{"num_hidden_layers": 14, "hidden_size": 320, "num_attention_heads": 5, "num_key_value_heads": 5, "head_dim": 64, "intermediate_size": 960, "vocab_size": 4096, "hidden_act": "squared_relu", "norm": "rmsnorm", "norm_place": "pre", "norm_eps": 1e-06, "positions": "rope", "rope_theta": 291000.0, "rope_fraction": 1.0, "qk_norm": true, "attn_scale": 0.132, "bias": "none", "tie_word_embeddings": "early", "parallel_block": false, "extras": ["local attention windows", "shifted keys", "value embeddings", "hashed n-gram embeddings", "a smear gate", "an embedding shortcut", "learned residual scales", "skips across layers", "capped logits"], "init": "orth", "init_std_qkv": 0.0284, "init_std_o": 0.00537, "init_std_up": 0.0284, "init_std_down": 0.00537, "optimizer": "muon_variant", "learning_rate": 0.0181, "beta1": 0.9, "weight_decay": 0.0074, "lr_head": 0.00975, "warmup_steps": 0, "schedule": "wsd", "decay_fraction": 0.892, "decay_shape": "linear", "final_lr_fraction": 0.0, "batch_tokens": 131072, "max_seq_len": 2048, "doc_mask": true, "train_tokens": 631300000, "max_steps": 4817, "dataset": "wikipedia_en"}
Each number is 50 + 10 x the weight over its row's rms, rounded and kept within 0 to 99. Layers, rows and columns count from 0. The size before them is the row's rms in percent of the matrix's.

# layer 8 attention value, 320x320, rms 0.164, rows 305-319, columns 128-191
089:42 39 36 66 53 55 62 60 51 51 69 57 44 49 46 58 58 35 51 50 41 27 38 51 53 37 36 55 71 50 54 42 35 51 45 64 59 39 48 56 50 62 58 25 60 40 64 61 44 58 34 49 57 41 41 39 53 59 51 36 52 55 45 39
093:58 68 51 48 41 48 52 42 41 54 46 48 62 53 40 40 49 58 61 54 54 62 36 49 41 55 58 39 27 46 40 57 53 32 44 60 54 64 60 49 39 49 59 56 47 53 53 44 57 44 44 46 44 70 46 47 37 63 66 60 46 49 32 57
094:59 59 46 39 47 46 53 45 47 42 53 44 51 34 34 35 59 59 41 36 54 42 67 48 46 46 52 49 41 42 36 50 37 71 32 54 53 44 48 42 53 48 60 36 55 67 57 44 54 52 49 57 60 66 40 52 62 40 56 57 45 48 61 52
094:26 25 56 50 51 42 29 53 50 34 45 61 49 56 48 56 51 46 23 38 49 58 52 58 56 51 60 48 57 44 56 23 59 34 53 44 55 48 55 34 43 46 62 54 45 40 25 70 58 46 35 53 33 35 44 46 48 54 48 64 48 71 61 42
091:41 22 57 20 31 50 53 45 47 43 52 36 50 45 35 39 49 42 67 52 48 41 52 64 41 53 54 32 37 49 26 67 58 49 55 61 64 51 37 53 52 31 47 46 64 52 48 37 40 75 26 33 54 41 49 58 53 44 46 63 55 57 66 68
100:49 55 47 52 48 63 51 30 43 72 67 48 49 44 71 55 47 36 67 50 46 52 72 47 58 38 32 66 31 61 61 53 48 62 48 64 53 36 50 52 40 47 57 35 61 59 41 36 35 62 44 44 33 49 37 37 55 44 51 55 63 45 45 46
091:33 49 61 58 48 53 54 23 52 35 59 62 54 55 72 40 59 43 54 42 34 51 49 55 52 63 58 49 57 58 43 59 46 49 20 62 31 42 53 27 60 60 54 54 45 51 40 38 59 47 61 48 45 50 66 46 62 38 63 45 53 46 52 55
089:36 62 62 47 61 50 46 47 72 51 51 50 40 33 78 53 42 42 52 48 56 36 53 53 60 58 46 51 44 58 49 68 49 41 54 51 69 61 60 51 65 43 47 33 53 49 52 45 60 50 52 54 59 45 50 58 52 37 51 73 43 44 54 67
091:44 55 43 41 46 54 56 53 46 51 54 52 37 50 32 56 49 35 57 52 61 62 68 45 34 42 59 31 45 54 42 36 58 29 51 51 43 49 61 43 45 48 21 48 44 45 56 48 50 35 48 56 46 52 49 36 39 50 42 67 37 56 51 36
089:56 23 59 48 64 45 58 41 47 48 54 54 46 58 39 53 58 46 60 47 43 57 49 43 70 40 45 58 54 42 36 53 40 49 52 57 39 42 41 56 42 46 37 52 63 55 45 55 53 79 55 58 34 33 41 48 61 57 58 52 64 59 55 73
097:40 60 62 58 64 48 49 55 64 52 37 58 48 52 58 39 60 50 60 43 54 54 68 49 47 59 45 49 57 62 50 58 52 41 42 50 36 57 34 52 59 43 40 71 35 59 47 44 54 61 58 66 51 48 48 70 27 42 38 56 53 46 53 73
092:47 58 58 49 50 45 41 49 35 40 52 39 53 37 55 62 51 40 56 43 41 59 47 43 54 64 51 47 58 55 57 36 57 59 41 56 64 44 47 44 56 39 61 47 33 51 37 47 56 57 43 51 65 32 42 47 50 45 50 61 54 34 62 35
095:50 40 32 39 43 55 76 56 56 60 54 68 58 47 47 41 51 72 51 36 67 52 59 41 61 31 51 48 58 54 53 47 46 38 55 51 63 51 40 62 40 38 43 42 31 45 76 47 52 55 47 55 71 43 53 47 37 45 55 58 46 46 58 56
089:54 56 48 57 46 39 56 53 65 62 56 40 43 47 34 44 48 50 40 36 58 43 43 53 45 60 50 74 53 53 77 44 49 52 70 30 66 65 38 40 54 54 52 60 48 40 44 31 71 52 46 63 53 65 52 51 56 36 48 50 58 35 66 54
095:61 68 41 43 47 53 44 57 58 60 49 36 44 46 49 54 43 59 56 62 71 59 50 65 48 49 70 50 31 51 40 54 55 47 48 57 43 39 61 52 44 47 41 41 45 46 49 50 59 50 54 48 61 64 48 52 48 44 56 37 67 61 63 58
# layer 8 attention output (transposed), 320x320, rms 0.144, rows 305-319, columns 128-191
085:41 44 33 32 53 44 50 35 54 42 47 41 50 65 31 24 45 57 60 52 43 62 45 45 47 50 35 47 39 49 64 45 70 39 62 46 47 58 55 31 53 64 61 48 53 46 46 37 42 48 54 55 63 62 69 52 48 49 47 63 66 54 56 55
087:50 35 58 44 48 63 43 54 53 42 65 46 42 54 59 60 55 58 57 44 45 47 40 42 62 64 51 65 62 67 50 51 47 48 48 41 47 50 37 61 61 63 60 47 48 39 48 43 53 45 37 53 40 45 52 44 63 29 45 32 51 44 46 48
095:41 50 40 69 58 45 47 54 49 44 55 56 62 49 64 59 38 41 44 32 62 40 50 61 35 65 54 60 46 52 61 53 54 41 46 57 39 45 41 47 61 67 40 50 71 43 45 42 44 32 52 41 35 58 45 42 41 35 60 72 57 50 70 60
091:57 48 48 52 57 54 60 73 29 40 65 55 55 50 44 47 37 65 52 28 55 43 50 56 53 50 52 61 64 58 52 52 46 38 41 50 42 43 38 64 53 41 59 58 53 46 47 67 56 48 40 47 48 29 52 56 31 59 45 31 67 39 36 54
089:56 55 47 63 51 48 43 64 36 56 48 58 53 65 51 59 42 41 45 62 54 55 45 51 35 66 32 47 58 45 34 40 61 65 72 57 42 51 62 65 59 58 52 61 40 74 48 65 65 48 43 57 50 60 44 46 57 66 51 31 46 57 44 49
099:61 55 53 47 52 39 35 45 46 50 51 42 41 40 41 62 34 29 54 56 55 52 26 69 45 41 71 51 40 47 49 77 51 64 42 51 45 70 54 38 53 55 49 36 59 52 53 31 47 46 54 43 55 61 61 51 54 44 52 48 60 46 57 37
088:55 44 49 57 38 57 64 45 56 43 35 50 55 57 39 45 46 51 63 49 59 46 53 52 62 64 41 55 66 37 76 43 67 65 61 40 45 50 37 61 43 39 58 69 46 42 45 43 33 66 55 29 60 35 53 63 54 53 37 54 40 51 26 50
085:53 61 40 61 46 49 29 54 53 52 40 55 49 52 28 63 54 60 49 41 60 49 40 34 44 42 30 46 51 41 53 30 48 40 43 64 57 40 52 40 53 43 56 61 54 50 46 44 32 53 61 43 56 47 42 52 48 63 49 53 45 53 47 42
090:57 46 58 51 50 48 52 69 39 76 48 38 58 61 66 68 48 49 52 51 46 54 41 55 61 57 59 70 46 40 54 58 43 47 51 47 46 59 74 42 64 49 57 46 53 53 52 53 48 34 62 39 59 44 48 36 45 62 46 51 53 74 65 58
088:51 55 47 41 35 43 61 59 49 35 56 38 40 52 51 48 50 60 56 61 46 58 45 49 34 51 47 46 43 55 54 59 50 59 47 35 46 62 41 57 60 53 47 53 44 63 62 47 55 57 59 45 55 45 60 57 55 49 48 31 59 58 47 24
097:52 15 57 50 56 64 51 53 50 57 47 53 47 62 36 32 53 54 65 53 31 54 46 44 72 37 50 49 49 48 63 39 57 48 52 38 64 34 47 65 46 61 53 47 54 41 61 48 64 58 44 51 48 41 34 44 51 56 51 39 43 55 20 45
090:37 65 37 54 54 74 58 58 52 44 43 55 35 63 47 50 48 65 38 39 54 40 56 50 49 68 37 42 42 44 41 36 49 36 66 58 58 46 56 43 31 51 56 54 68 34 44 25 40 68 50 40 38 53 49 61 36 68 34 42 55 47 41 55
097:60 73 54 61 62 66 23 35 60 34 51 41 47 51 46 64 54 54 44 45 51 44 53 45 29 61 48 69 69 39 58 49 42 52 35 64 43 44 70 53 50 59 60 60 51 67 62 51 50 41 62 50 55 42 43 43 56 63 46 37 59 53 51 55
085:53 48 42 45 70 72 34 47 50 64 41 53 42 56 59 62 56 51 49 43 40 52 47 50 35 39 55 56 37 53 53 62 38 57 62 54 37 61 59 41 51 46 55 49 66 52 50 45 37 51 42 54 49 46 62 45 53 51 53 46 26 34 40 51
089:47 64 60 61 38 49 58 53 53 72 66 45 52 52 59 51 51 49 66 38 50 32 47 68 41 56 55 45 47 63 57 58 44 52 40 71 58 41 44 41 56 41 66 49 41 55 41 50 56 53 36 58 35 54 41 63 61 69 50 61 52 54 60 58
# layer 8 MLP up, 960x320, rms 0.158, rows 0-39, columns 128-191
106:33 56 42 57 40 32 41 61 37 39 39 44 68 43 38 67 53 45 60 46 38 54 38 41 57 55 45 57 42 58 41 42 34 57 42 48 38 55 62 46 41 56 33 50 48 53 50 60 50 46 43 41 51 51 86 39 52 50 41 47 46 44 45 52
136:42 48 34 67 39 40 52 62 60 63 36 46 59 44 37 49 51 41 52 63 53 66 54 61 62 47 49 32 53 48 56 58 73 62 55 61 63 66 52 40 51 52 44 36 52 45 51 43 35 60 51 55 49 46 25 55 50 61 41 59 54 23 51 43
115:53 64 51 55 41 37 46 59 56 66 42 54 51 59 58 50 54 54 55 64 38 52 58 47 49 45 54 49 41 51 53 40 47 44 38 33 46 56 56 65 43 71 47 55 43 46 88 42 44 63 66 58 59 52 39 30 46 38 56 51 35 45 59 35
106:51 57 61 57 47 41 51 42 40 53 61 43 80 47 55 63 50 51 52 60 47 37 68 41 53 42 49 50 37 45 68 53 61 45 29 46 52 48 34 52 63 51 27 67 56 58 61 56 46 63 47 47 65 33 48 56 53 52 48 60 41 39 43 47
090:47 43 54 43 63 45 36 52 60 57 70 35 59 45 53 23 57 51 48 44 70 38 40 51 34 63 35 31 41 46 25 48 64 65 55 52 53 49 51 40 46 52 45 33 36 51 50 70 46 41 53 55 49 52 53 38 55 34 32 57 53 59 37 41
097:51 58 42 44 63 21 40 52 60 47 48 36 64 71 61 54 45 70 60 43 65 42 51 59 23 49 51 55 71 40 66 56 40 47 32 46 49 61 55 47 45 66 63 54 52 51 55 45 62 44 43 52 38 61 55 54 47 48 52 49 42 44 42 52
091:44 63 60 55 54 57 32 40 48 45 37 43 59 60 48 61 54 50 37 38 53 34 51 51 55 31 50 62 48 72 33 26 59 39 57 45 44 50 54 41 31 63 59 37 45 32 56 30 57 53 40 41 62 57 61 46 28 49 67 53 51 44 51 52
092:56 65 54 56 61 57 44 63 39 44 48 61 48 56 44 53 47 55 51 35 45 50 64 59 40 49 61 54 40 47 50 49 43 50 68 36 49 41 34 34 50 42 58 46 53 44 63 69 51 44 37 60 45 41 58 49 65 57 70 59 33 50 54 50
107:47 75 54 49 43 56 42 53 34 61 50 42 52 46 39 58 67 46 56 46 33 46 68 58 53 46 31 56 41 51 49 49 59 42 47 47 46 66 23 52 60 57 69 34 54 34 38 68 52 63 45 53 48 46 46 67 42 62 68 53 56 69 35 49
094:48 44 48 73 38 56 44 46 53 59 40 63 41 65 79 34 34 34 54 35 58 43 79 57 45 42 55 57 61 36 62 45 33 37 51 61 46 55 49 63 62 41 65 46 50 58 48 43 44 50 61 46 55 63 46 47 62 46 45 46 43 40 49 42
091:51 36 47 65 70 64 44 63 57 56 51 59 47 66 51 50 41 52 27 70 45 49 31 57 43 51 37 50 50 61 54 41 56 59 58 50 51 46 55 40 50 55 37 50 41 64 46 52 53 51 49 55 54 34 56 62 54 28 68 58 61 68 48 50
108:43 65 46 40 39 41 50 37 39 51 48 40 47 31 42 45 53 77 44 49 54 57 58 45 55 58 46 52 54 49 32 51 54 63 50 35 35 44 63 47 51 69 56 57 52 51 41 39 42 66 53 38 28 40 38 70 40 48 43 46 41 63 66 52
098:54 44 51 47 61 42 41 38 58 33 44 47 45 38 47 49 44 44 52 46 55 61 41 54 59 43 49 40 53 52 35 42 42 71 56 65 27 69 60 58 54 47 49 41 38 49 63 51 30 42 35 50 46 52 56 59 56 56 55 57 63 31 53 34
096:61 67 44 59 57 42 46 52 47 48 56 60 58 44 40 65 51 40 47 71 59 48 62 35 62 61 54 57 40 44 57 58 36 41 45 66 49 57 30 32 59 41 62 49 48 49 56 57 44 55 37 56 64 43 63 60 54 40 57 51 40 58 41 58
100:56 60 53 57 48 43 42 34 52 42 43 51 46 51 37 43 54 27 64 66 47 50 36 58 52 62 63 63 47 54 52 41 63 48 55 50 50 57 65 59 35 47 33 62 62 45 58 51 40 56 51 41 36 60 66 50 46 39 56 50 48 56 32 49
104:31 41 35 66 51 62 45 60 52 52 65 58 54 54 49 37 75 67 53 55 49 55 50 55 64 59 50 38 23 55 51 75 51 38 50 42 47 50 54 44 44 34 36 51 55 53 68 30 62 50 47 36 54 49 38 49 33 37 46 43 60 44 58 40
096:50 53 41 51 32 56 31 46 41 55 27 51 57 39 75 30 69 62 48 38 45 51 60 72 25 43 46 68 34 44 49 48 38 56 61 34 68 45 77 55 44 43 40 48 52 41 45 49 45 46 60 73 64 54 48 37 50 45 39 49 59 35 50 59
111:37 44 54 54 48 43 49 57 33 54 48 27 59 50 57 45 57 36 42 49 46 73 38 66 43 54 47 29 52 55 47 42 60 63 43 63 59 56 53 69 58 66 36 59 52 52 64 67 51 44 44 50 40 45 62 73 44 52 49 37 46 38 77 48
090:71 77 55 53 55 63 49 53 32 48 41 44 47 42 59 37 54 42 32 55 55 58 58 43 45 65 50 58 41 43 57 66 45 37 38 63 50 42 46 57 51 43 36 65 61 34 54 58 58 50 49 48 50 28 49 62 54 54 52 50 52 60 50 34
105:43 53 70 60 36 46 60 37 62 40 37 51 40 62 47 53 49 49 54 45 50 57 54 49 72 43 41 42 39 51 53 46 37 52 51 55 49 48 61 44 54 47 51 60 48 57 44 42 29 51 60 53 57 65 55 45 59 62 53 29 45 58 62 69
094:49 48 73 37 56 59 55 48 56 43 40 33 67 60 43 71 54 67 58 40 28 47 37 49 43 49 76 53 57 59 71 47 58 46 44 46 59 49 52 48 39 46 42 47 46 31 43 54 50 64 55 40 50 35 47 46 34 46 58 40 57 58 52 49
115:34 56 43 51 50 45 55 62 50 67 43 50 53 58 53 55 37 42 47 55 36 60 62 49 51 54 36 80 54 48 45 47 54 50 20 49 46 45 46 55 53 49 40 52 53 38 45 65 51 52 52 49 51 48 53 33 41 52 60 49 50 55 43 48
095:56 48 55 45 50 60 41 57 20 54 37 42 43 61 44 51 59 50 44 65 44 46 59 42 47 49 66 58 33 44 22 56 50 60 40 52 48 46 44 66 39 43 35 44 42 41 55 66 52 45 65 50 49 42 47 50 50 47 41 68 46 52 59 42
105:57 59 40 38 37 51 60 50 46 49 34 55 56 48 27 57 41 48 32 54 46 48 47 39 37 55 52 52 57 47 50 42 38 62 56 47 54 56 55 45 69 61 41 46 37 70 49 62 40 19 34 39 47 44 57 71 54 41 44 36 58 59 55 59
098:60 44 45 53 52 42 56 49 55 48 62 30 44 54 51 26 57 52 62 54 63 52 40 52 50 41 44 47 49 54 51 52 62 54 41 57 68 51 60 43 40 50 54 56 33 41 18 31 53 48 62 51 50 57 60 47 53 64 57 36 43 58 59 55
093:50 39 69 48 55 44 49 64 53 53 61 38 47 50 57 56 53 76 50 34 53 54 45 58 67 49 36 46 51 43 35 47 45 53 36 35 48 62 59 35 57 62 33 45 29 28 66 59 52 45 46 54 46 47 34 69 47 35 54 58 57 37 54 56
100:63 48 45 42 47 42 55 37 47 47 53 37 47 50 56 54 51 51 57 45 62 51 38 68 61 45 66 52 53 43 49 28 59 65 46 32 62 58 34 47 53 52 37 57 45 44 60 61 43 61 31 35 54 63 40 54 51 51 51 49 45 40 61 58
106:46 45 42 36 53 47 51 51 47 49 53 44 36 31 46 47 69 33 51 66 49 31 36 23 55 50 69 56 65 51 45 69 49 51 50 58 52 59 52 42 45 56 54 55 72 46 60 20 57 66 63 53 80 58 58 38 46 52 44 36 45 51 52 68
089:51 60 43 37 56 53 62 52 61 64 47 54 59 58 40 46 52 50 31 30 53 51 37 38 51 71 66 43 25 35 58 62 60 45 55 58 39 50 76 63 76 55 60 51 43 57 65 49 41 51 53 22 37 62 52 40 60 45 45 60 30 50 46 52
104:52 50 63 52 45 37 60 51 51 35 60 42 46 59 61 44 62 46 48 48 70 44 58 38 66 51 59 31 60 35 48 45 43 41 55 54 50 53 28 47 49 44 45 46 41 53 46 53 44 52 54 09 66 47 42 70 37 52 51 54 54 55 32 61
106:58 47 51 31 46 54 58 24 63 61 62 43 34 43 55 39 38 54 44 48 65 63 35 37 36 67 51 45 45 41 42 37 45 59 51 40 63 53 29 60 60 55 41 60 65 35 49 55 60 39 44 41 51 47 58 36 35 76 27 49 34 55 41 49
094:55 58 40 58 72 44 63 53 41 56 53 59 52 39 39 51 39 60 46 75 39 41 40 50 45 45 46 52 40 68 36 39 58 55 48 41 72 50 42 55 35 51 45 40 65 52 47 49 49 31 62 58 49 58 54 49 21 55 58 46 50 45 43 27
094:41 49 53 40 44 50 42 69 52 41 42 63 30 45 58 47 53 56 52 52 49 28 40 28 46 60 48 53 47 41 48 52 69 54 38 47 60 43 61 53 49 24 60 54 64 55 58 51 54 60 58 62 43 42 38 47 60 54 42 50 47 45 43 65
101:54 57 63 51 54 55 39 63 43 53 51 48 48 29 49 56 25 46 52 48 54 58 46 62 46 50 48 42 45 38 46 39 46 39 62 54 63 54 58 53 57 41 50 38 63 58 53 52 57 53 54 48 76 40 48 54 77 61 48 54 64 48 71 50
096:55 51 50 58 43 66 56 59 62 50 43 54 53 52 54 56 45 57 55 58 54 54 44 43 61 38 41 52 57 56 54 52 52 56 34 44 42 44 54 47 47 40 64 55 40 48 50 40 59 49 34 62 56 62 38 64 54 49 52 63 69 35 64 42
097:56 54 45 50 54 53 57 39 63 64 41 45 61 40 47 28 44 60 55 37 54 62 36 35 30 66 68 57 61 55 51 41 52 38 51 70 52 35 52 43 48 43 49 46 61 46 55 32 48 62 44 58 52 39 52 63 59 61 69 68 46 42 62 52
110:53 38 45 52 57 48 52 48 47 47 59 39 58 55 34 63 41 58 35 47 61 42 56 51 63 38 44 46 47 31 41 41 49 50 60 49 60 67 44 46 52 37 52 54 62 49 71 51 49 51 56 30 58 51 39 48 41 59 56 35 52 50 46 58
103:43 54 54 58 52 47 60 46 53 44 63 79 64 49 50 27 41 58 43 36 55 45 39 30 61 42 57 47 31 52 43 42 63 56 36 48 52 43 58 37 64 72 45 43 39 36 37 51 58 51 57 41 55 45 48 57 34 50 63 58 42 45 77 59
101:45 34 43 59 64 43 76 51 62 39 42 48 45 47 40 50 37 56 61 47 43 52 45 67 63 55 53 60 54 37 55 42 40 67 43 43 60 57 33 44 50 64 47 67 38 57 32 51 45 50 37 44 48 38 35 47 39 51 41 49 61 64 59 37
094:62 63 44 59 30 40 47 66 45 32 39 42 60 43 33 42 43 48 37 53 55 55 57 44 51 51 52 58 49 60 53 57 61 57 49 57 52 44 46 47 48 61 56 37 46 31 53 56 51 58 53 51 62 66 56 54 43 51 43 23 34 51 39 46
# layer 8 MLP down (transposed), 960x320, rms 0.092, rows 0-38, columns 128-191
102:40 57 61 60 46 37 56 66 63 52 33 48 49 62 51 43 48 37 48 55 43 45 54 46 61 47 47 63 39 49 40 70 51 45 51 39 48 61 47 46 51 47 62 60 45 53 65 24 44 59 62 58 60 39 52 59 43 78 67 43 58 51 50 53
121:55 52 52 60 49 58 41 58 55 56 31 63 58 49 51 45 45 46 47 54 48 58 63 49 53 49 61 56 35 37 61 68 60 43 36 57 56 46 61 51 57 54 50 51 25 52 60 26 61 57 61 56 46 60 57 77 65 46 38 53 65 37 35 49
103:72 60 54 44 52 71 62 46 53 67 26 34 50 49 32 40 51 66 47 55 59 41 43 59 50 59 44 58 43 42 48 55 45 28 48 40 53 59 50 44 51 47 55 72 68 53 43 36 56 50 49 48 46 44 48 49 49 62 76 45 63 64 55 50
102:49 35 49 44 56 51 52 50 39 47 54 60 50 50 43 47 55 45 58 46 42 49 47 45 44 53 64 50 32 38 58 35 64 48 43 55 52 41 45 39 54 55 49 61 48 59 58 51 56 55 33 49 35 41 55 59 50 47 47 39 40 56 44 47
099:52 43 58 48 38 46 49 56 52 54 49 52 39 68 46 55 57 57 53 28 42 46 41 39 56 59 64 55 64 64 49 56 46 60 28 49 37 53 41 39 38 45 41 43 45 27 32 42 68 52 56 39 40 47 48 60 30 46 53 49 52 64 47 64
098:57 42 67 47 60 52 47 52 41 53 56 36 47 58 43 61 68 47 58 46 61 72 49 33 48 47 52 66 44 78 61 53 51 33 47 57 58 44 51 54 54 52 66 54 52 67 52 20 51 57 29 74 68 48 72 59 44 72 68 41 36 71 59 44
093:53 51 41 59 35 45 40 43 47 47 55 37 38 44 71 44 78 48 48 45 52 42 45 36 54 39 59 46 56 41 64 42 57 58 62 41 62 43 63 63 43 46 39 42 41 69 59 58 56 44 52 55 62 43 58 52 36 54 67 53 42 37 60 52
104:50 41 48 59 51 62 55 52 68 40 59 46 62 69 37 55 54 58 48 43 44 48 49 66 58 44 45 39 28 66 34 53 66 41 47 53 55 45 31 23 25 52 51 55 64 31 55 64 62 57 41 45 43 55 30 58 60 62 51 49 45 52 63 42
102:51 62 34 47 42 36 56 56 36 70 42 57 51 42 48 61 54 42 56 27 47 44 49 53 39 43 43 61 52 41 49 59 54 33 58 40 52 54 37 58 53 34 49 33 38 31 54 61 54 65 64 48 58 52 55 44 48 64 55 50 61 48 42 43
093:39 44 56 42 66 36 61 60 55 50 50 44 64 50 59 62 43 58 50 41 65 49 44 51 28 55 39 60 53 46 54 63 47 41 42 60 43 44 59 50 60 48 18 52 54 56 45 53 51 71 44 59 51 62 67 33 57 55 40 65 48 46 63 68
092:41 69 43 42 62 44 47 64 54 46 45 56 52 69 34 47 37 55 67 46 35 51 37 52 54 55 43 63 36 60 44 42 39 41 53 54 56 55 57 76 45 51 47 49 42 46 60 64 48 63 47 63 37 52 51 56 49 71 48 46 53 32 49 52
104:49 60 46 64 44 55 74 37 53 57 45 47 53 40 41 45 56 67 39 49 48 41 66 53 61 55 52 57 49 60 37 38 32 53 38 30 40 48 54 44 43 51 63 58 56 36 45 47 48 67 34 53 54 60 47 69 52 39 61 50 63 27 45 42
102:63 24 38 44 47 51 68 40 44 42 45 58 59 64 58 50 45 60 36 38 53 41 71 38 59 41 51 61 44 35 39 58 48 48 53 78 58 54 41 61 54 43 32 53 48 47 49 39 47 55 45 49 35 65 47 53 56 55 46 42 48 53 50 56
098:50 48 72 50 50 57 69 34 42 55 49 65 47 37 37 62 39 54 58 59 46 34 47 47 49 50 35 41 35 74 59 47 39 28 60 59 52 36 41 48 48 46 26 42 30 57 53 55 46 41 51 40 53 48 43 67 61 61 51 33 69 29 30 40
098:53 27 57 57 49 45 64 43 37 59 47 62 51 47 50 39 39 59 51 51 47 45 51 37 46 69 43 42 48 53 45 54 48 58 75 54 26 48 45 56 65 60 41 57 50 56 42 54 43 47 44 47 59 59 35 51 43 37 49 37 58 58 41 50
105:42 44 47 66 41 68 53 48 57 57 57 54 49 48 59 32 76 45 66 38 61 39 46 49 45 47 42 52 54 53 61 70 38 61 54 56 45 60 40 48 40 60 63 53 47 36 42 58 58 60 44 35 51 39 41 58 42 35 44 41 59 39 53 69
099:36 46 62 56 43 47 38 56 33 71 53 50 37 39 44 38 28 57 53 69 63 56 64 62 75 41 53 43 40 45 31 48 56 60 69 48 46 54 47 66 34 49 56 43 60 44 61 64 35 39 61 43 53 54 51 41 50 60 62 53 43 43 42 58
103:49 51 47 56 46 44 54 48 52 66 60 53 54 50 45 64 64 38 45 45 54 60 62 44 27 71 47 38 55 48 54 48 61 45 59 50 62 44 47 54 58 40 41 57 38 52 47 39 53 40 24 57 39 54 37 48 56 38 41 68 41 57 55 45
089:42 56 66 52 57 48 31 64 54 42 24 32 57 49 66 64 51 50 60 37 38 51 63 59 59 55 43 77 46 47 41 49 57 38 46 62 38 67 47 62 63 48 36 57 61 29 57 61 61 57 42 52 58 41 48 56 44 48 42 50 32 39 62 42
102:50 42 62 61 54 32 48 52 44 35 45 65 32 55 43 61 52 54 62 57 55 55 74 31 58 34 47 52 58 62 45 38 34 61 47 61 44 46 43 47 47 50 50 63 38 69 42 45 42 46 69 52 55 54 34 50 56 33 46 47 43 40 71 63
089:68 64 54 53 41 42 43 43 47 36 35 47 57 54 60 61 37 48 65 62 47 57 51 53 36 36 57 61 67 99 50 45 48 73 51 48 49 36 58 51 41 50 62 46 49 55 49 34 49 54 52 49 50 55 54 47 61 44 54 52 53 42 46 60
105:53 47 22 48 52 64 60 54 56 61 47 58 65 34 54 55 64 41 45 47 28 52 61 44 62 37 59 57 78 25 51 44 68 36 29 61 44 30 60 33 40 33 44 47 49 66 68 58 46 43 41 38 30 56 61 46 46 53 56 67 48 63 62 35
098:51 42 68 53 34 48 40 75 53 36 57 31 50 51 49 53 59 52 49 60 29 53 46 63 46 58 28 37 41 38 52 49 44 44 51 60 49 38 37 47 50 56 45 52 58 59 46 50 50 61 51 34 42 47 41 61 49 43 40 48 65 51 54 43
105:38 46 58 54 47 42 45 30 45 56 52 42 50 62 42 44 53 43 61 53 48 41 36 37 55 56 50 44 47 40 42 48 44 53 63 51 63 60 68 58 59 43 71 60 33 56 48 72 50 62 56 46 54 57 52 58 57 36 73 40 32 58 61 41
101:53 39 48 49 43 33 55 51 56 52 47 58 39 62 40 54 51 45 68 45 66 57 44 51 54 44 19 43 48 49 61 56 51 26 61 47 73 43 51 50 47 43 47 62 55 61 64 45 55 47 52 65 60 37 37 50 61 63 56 50 40 35 57 51
091:46 50 56 28 55 53 60 69 36 49 50 38 52 42 43 60 65 42 35 32 56 55 34 57 58 59 53 58 51 46 37 49 39 73 34 48 44 59 37 50 43 47 37 57 46 54 64 48 50 63 58 50 51 41 47 45 42 32 40 44 65 29 48 61
101:65 72 53 46 39 56 37 38 42 49 25 64 54 65 40 59 57 51 45 68 56 36 49 44 50 55 56 41 53 46 56 40 57 46 54 47 65 63 37 34 51 65 71 44 65 36 48 59 66 54 32 31 44 81 63 49 55 68 55 57 34 48 54 41
100:63 58 38 56 48 46 65 45 56 66 53 48 50 62 53 33 39 41 36 61 29 41 48 61 50 39 54 52 51 29 65 48 53 56 59 59 49 42 11 52 55 60 57 53 50 37 51 56 70 37 36 50 36 33 46 65 58 58 41 47 64 40 50 57
092:41 51 56 50 55 44 56 54 60 47 47 67 32 41 40 44 63 53 40 44 60 48 52 49 60 52 38 45 59 74 68 61 51 55 53 57 30 26 41 40 47 41 43 65 52 57 36 48 29 42 55 66 58 43 66 51 45 53 46 45 40 48 54 41
102:39 54 44 52 59 48 57 57 54 57 80 39 42 55 65 56 54 60 69 68 52 54 48 55 56 58 58 40 70 61 39 63 60 43 50 56 49 47 52 49 73 40 46 46 68 44 53 49 46 51 56 37 51 54 65 56 31 63 49 46 48 42 58 35
103:52 23 39 35 59 59 33 33 38 67 66 42 44 40 49 57 41 44 56 42 73 47 30 31 49 66 58 34 38 40 34 68 43 50 37 45 55 52 43 62 57 62 60 41 42 52 60 51 35 49 33 48 50 41 66 42 34 68 60 48 26 38 51 30
099:52 40 60 48 63 43 44 51 42 44 53 55 49 47 44 41 62 56 46 56 46 62 40 60 36 63 57 53 57 53 58 36 44 56 54 57 56 55 44 46 44 55 48 51 80 56 42 63 63 59 45 39 50 39 48 50 38 60 56 55 60 62 58 61
096:33 43 70 50 45 43 54 77 47 43 53 28 71 56 46 60 48 40 49 61 53 64 46 48 73 65 65 42 41 40 60 36 50 46 54 60 65 34 41 52 53 47 52 48 54 53 59 65 56 54 62 31 44 30 44 58 38 51 38 56 46 48 51 59
105:39 44 56 51 52 45 45 39 45 32 64 54 47 36 62 69 54 50 28 63 55 57 48 56 42 51 64 56 45 50 34 16 60 63 41 63 39 61 41 45 45 64 42 49 48 63 44 55 45 41 38 58 51 32 37 52 70 45 38 51 53 47 53 69
089:52 59 36 59 43 42 65 49 35 49 48 41 67 39 49 77 58 59 44 36 48 59 46 57 58 87 43 59 55 70 47 61 48 56 57 55 71 59 61 50 57 45 58 47 55 43 47 59 53 52 39 61 30 50 37 70 43 42 52 66 53 50 72 41
099:56 48 68 44 35 48 58 53 44 52 35 69 57 39 58 61 57 33 61 51 54 62 49 55 42 48 49 48 44 41 68 41 59 60 47 65 59 52 41 55 46 56 50 65 52 57 60 48 33 54 51 54 60 56 60 41 50 47 60 58 42 26 53 61
102:45 30 49 63 61 44 60 50 29 49 56 31 58 51 58 53 46 44 52 47 36 42 55 63 59 63 45 54 56 61 43 43 43 45 56 53 25 67 63 36 47 49 51 51 48 42 45 26 57 64 41 53 58 61 63 38 55 46 63 54 68 55 63 54
104:56 40 61 55 60 60 41 50 48 37 54 67 41 52 63 37 50 68 49 59 58 56 54 48 56 56 63 59 49 62 41 48 54 60 48 52 56 39 54 41 49 51 41 78 48 45 44 42 66 52 46 43 38 46 39 69 61 49 60 38 60 47 39 68
099:50 46 55 54 67 51 51 49 57 41 42 40 41 43 57 45 36 45 42 49 51 39 52 67 38 58 50 56 59 52 80 61 42 63 43 57 48 40 39 44 40 51 47 35 36 55 33 22 47 47 38 31 44 63 46 35 50 55 34 53 48 58 51 39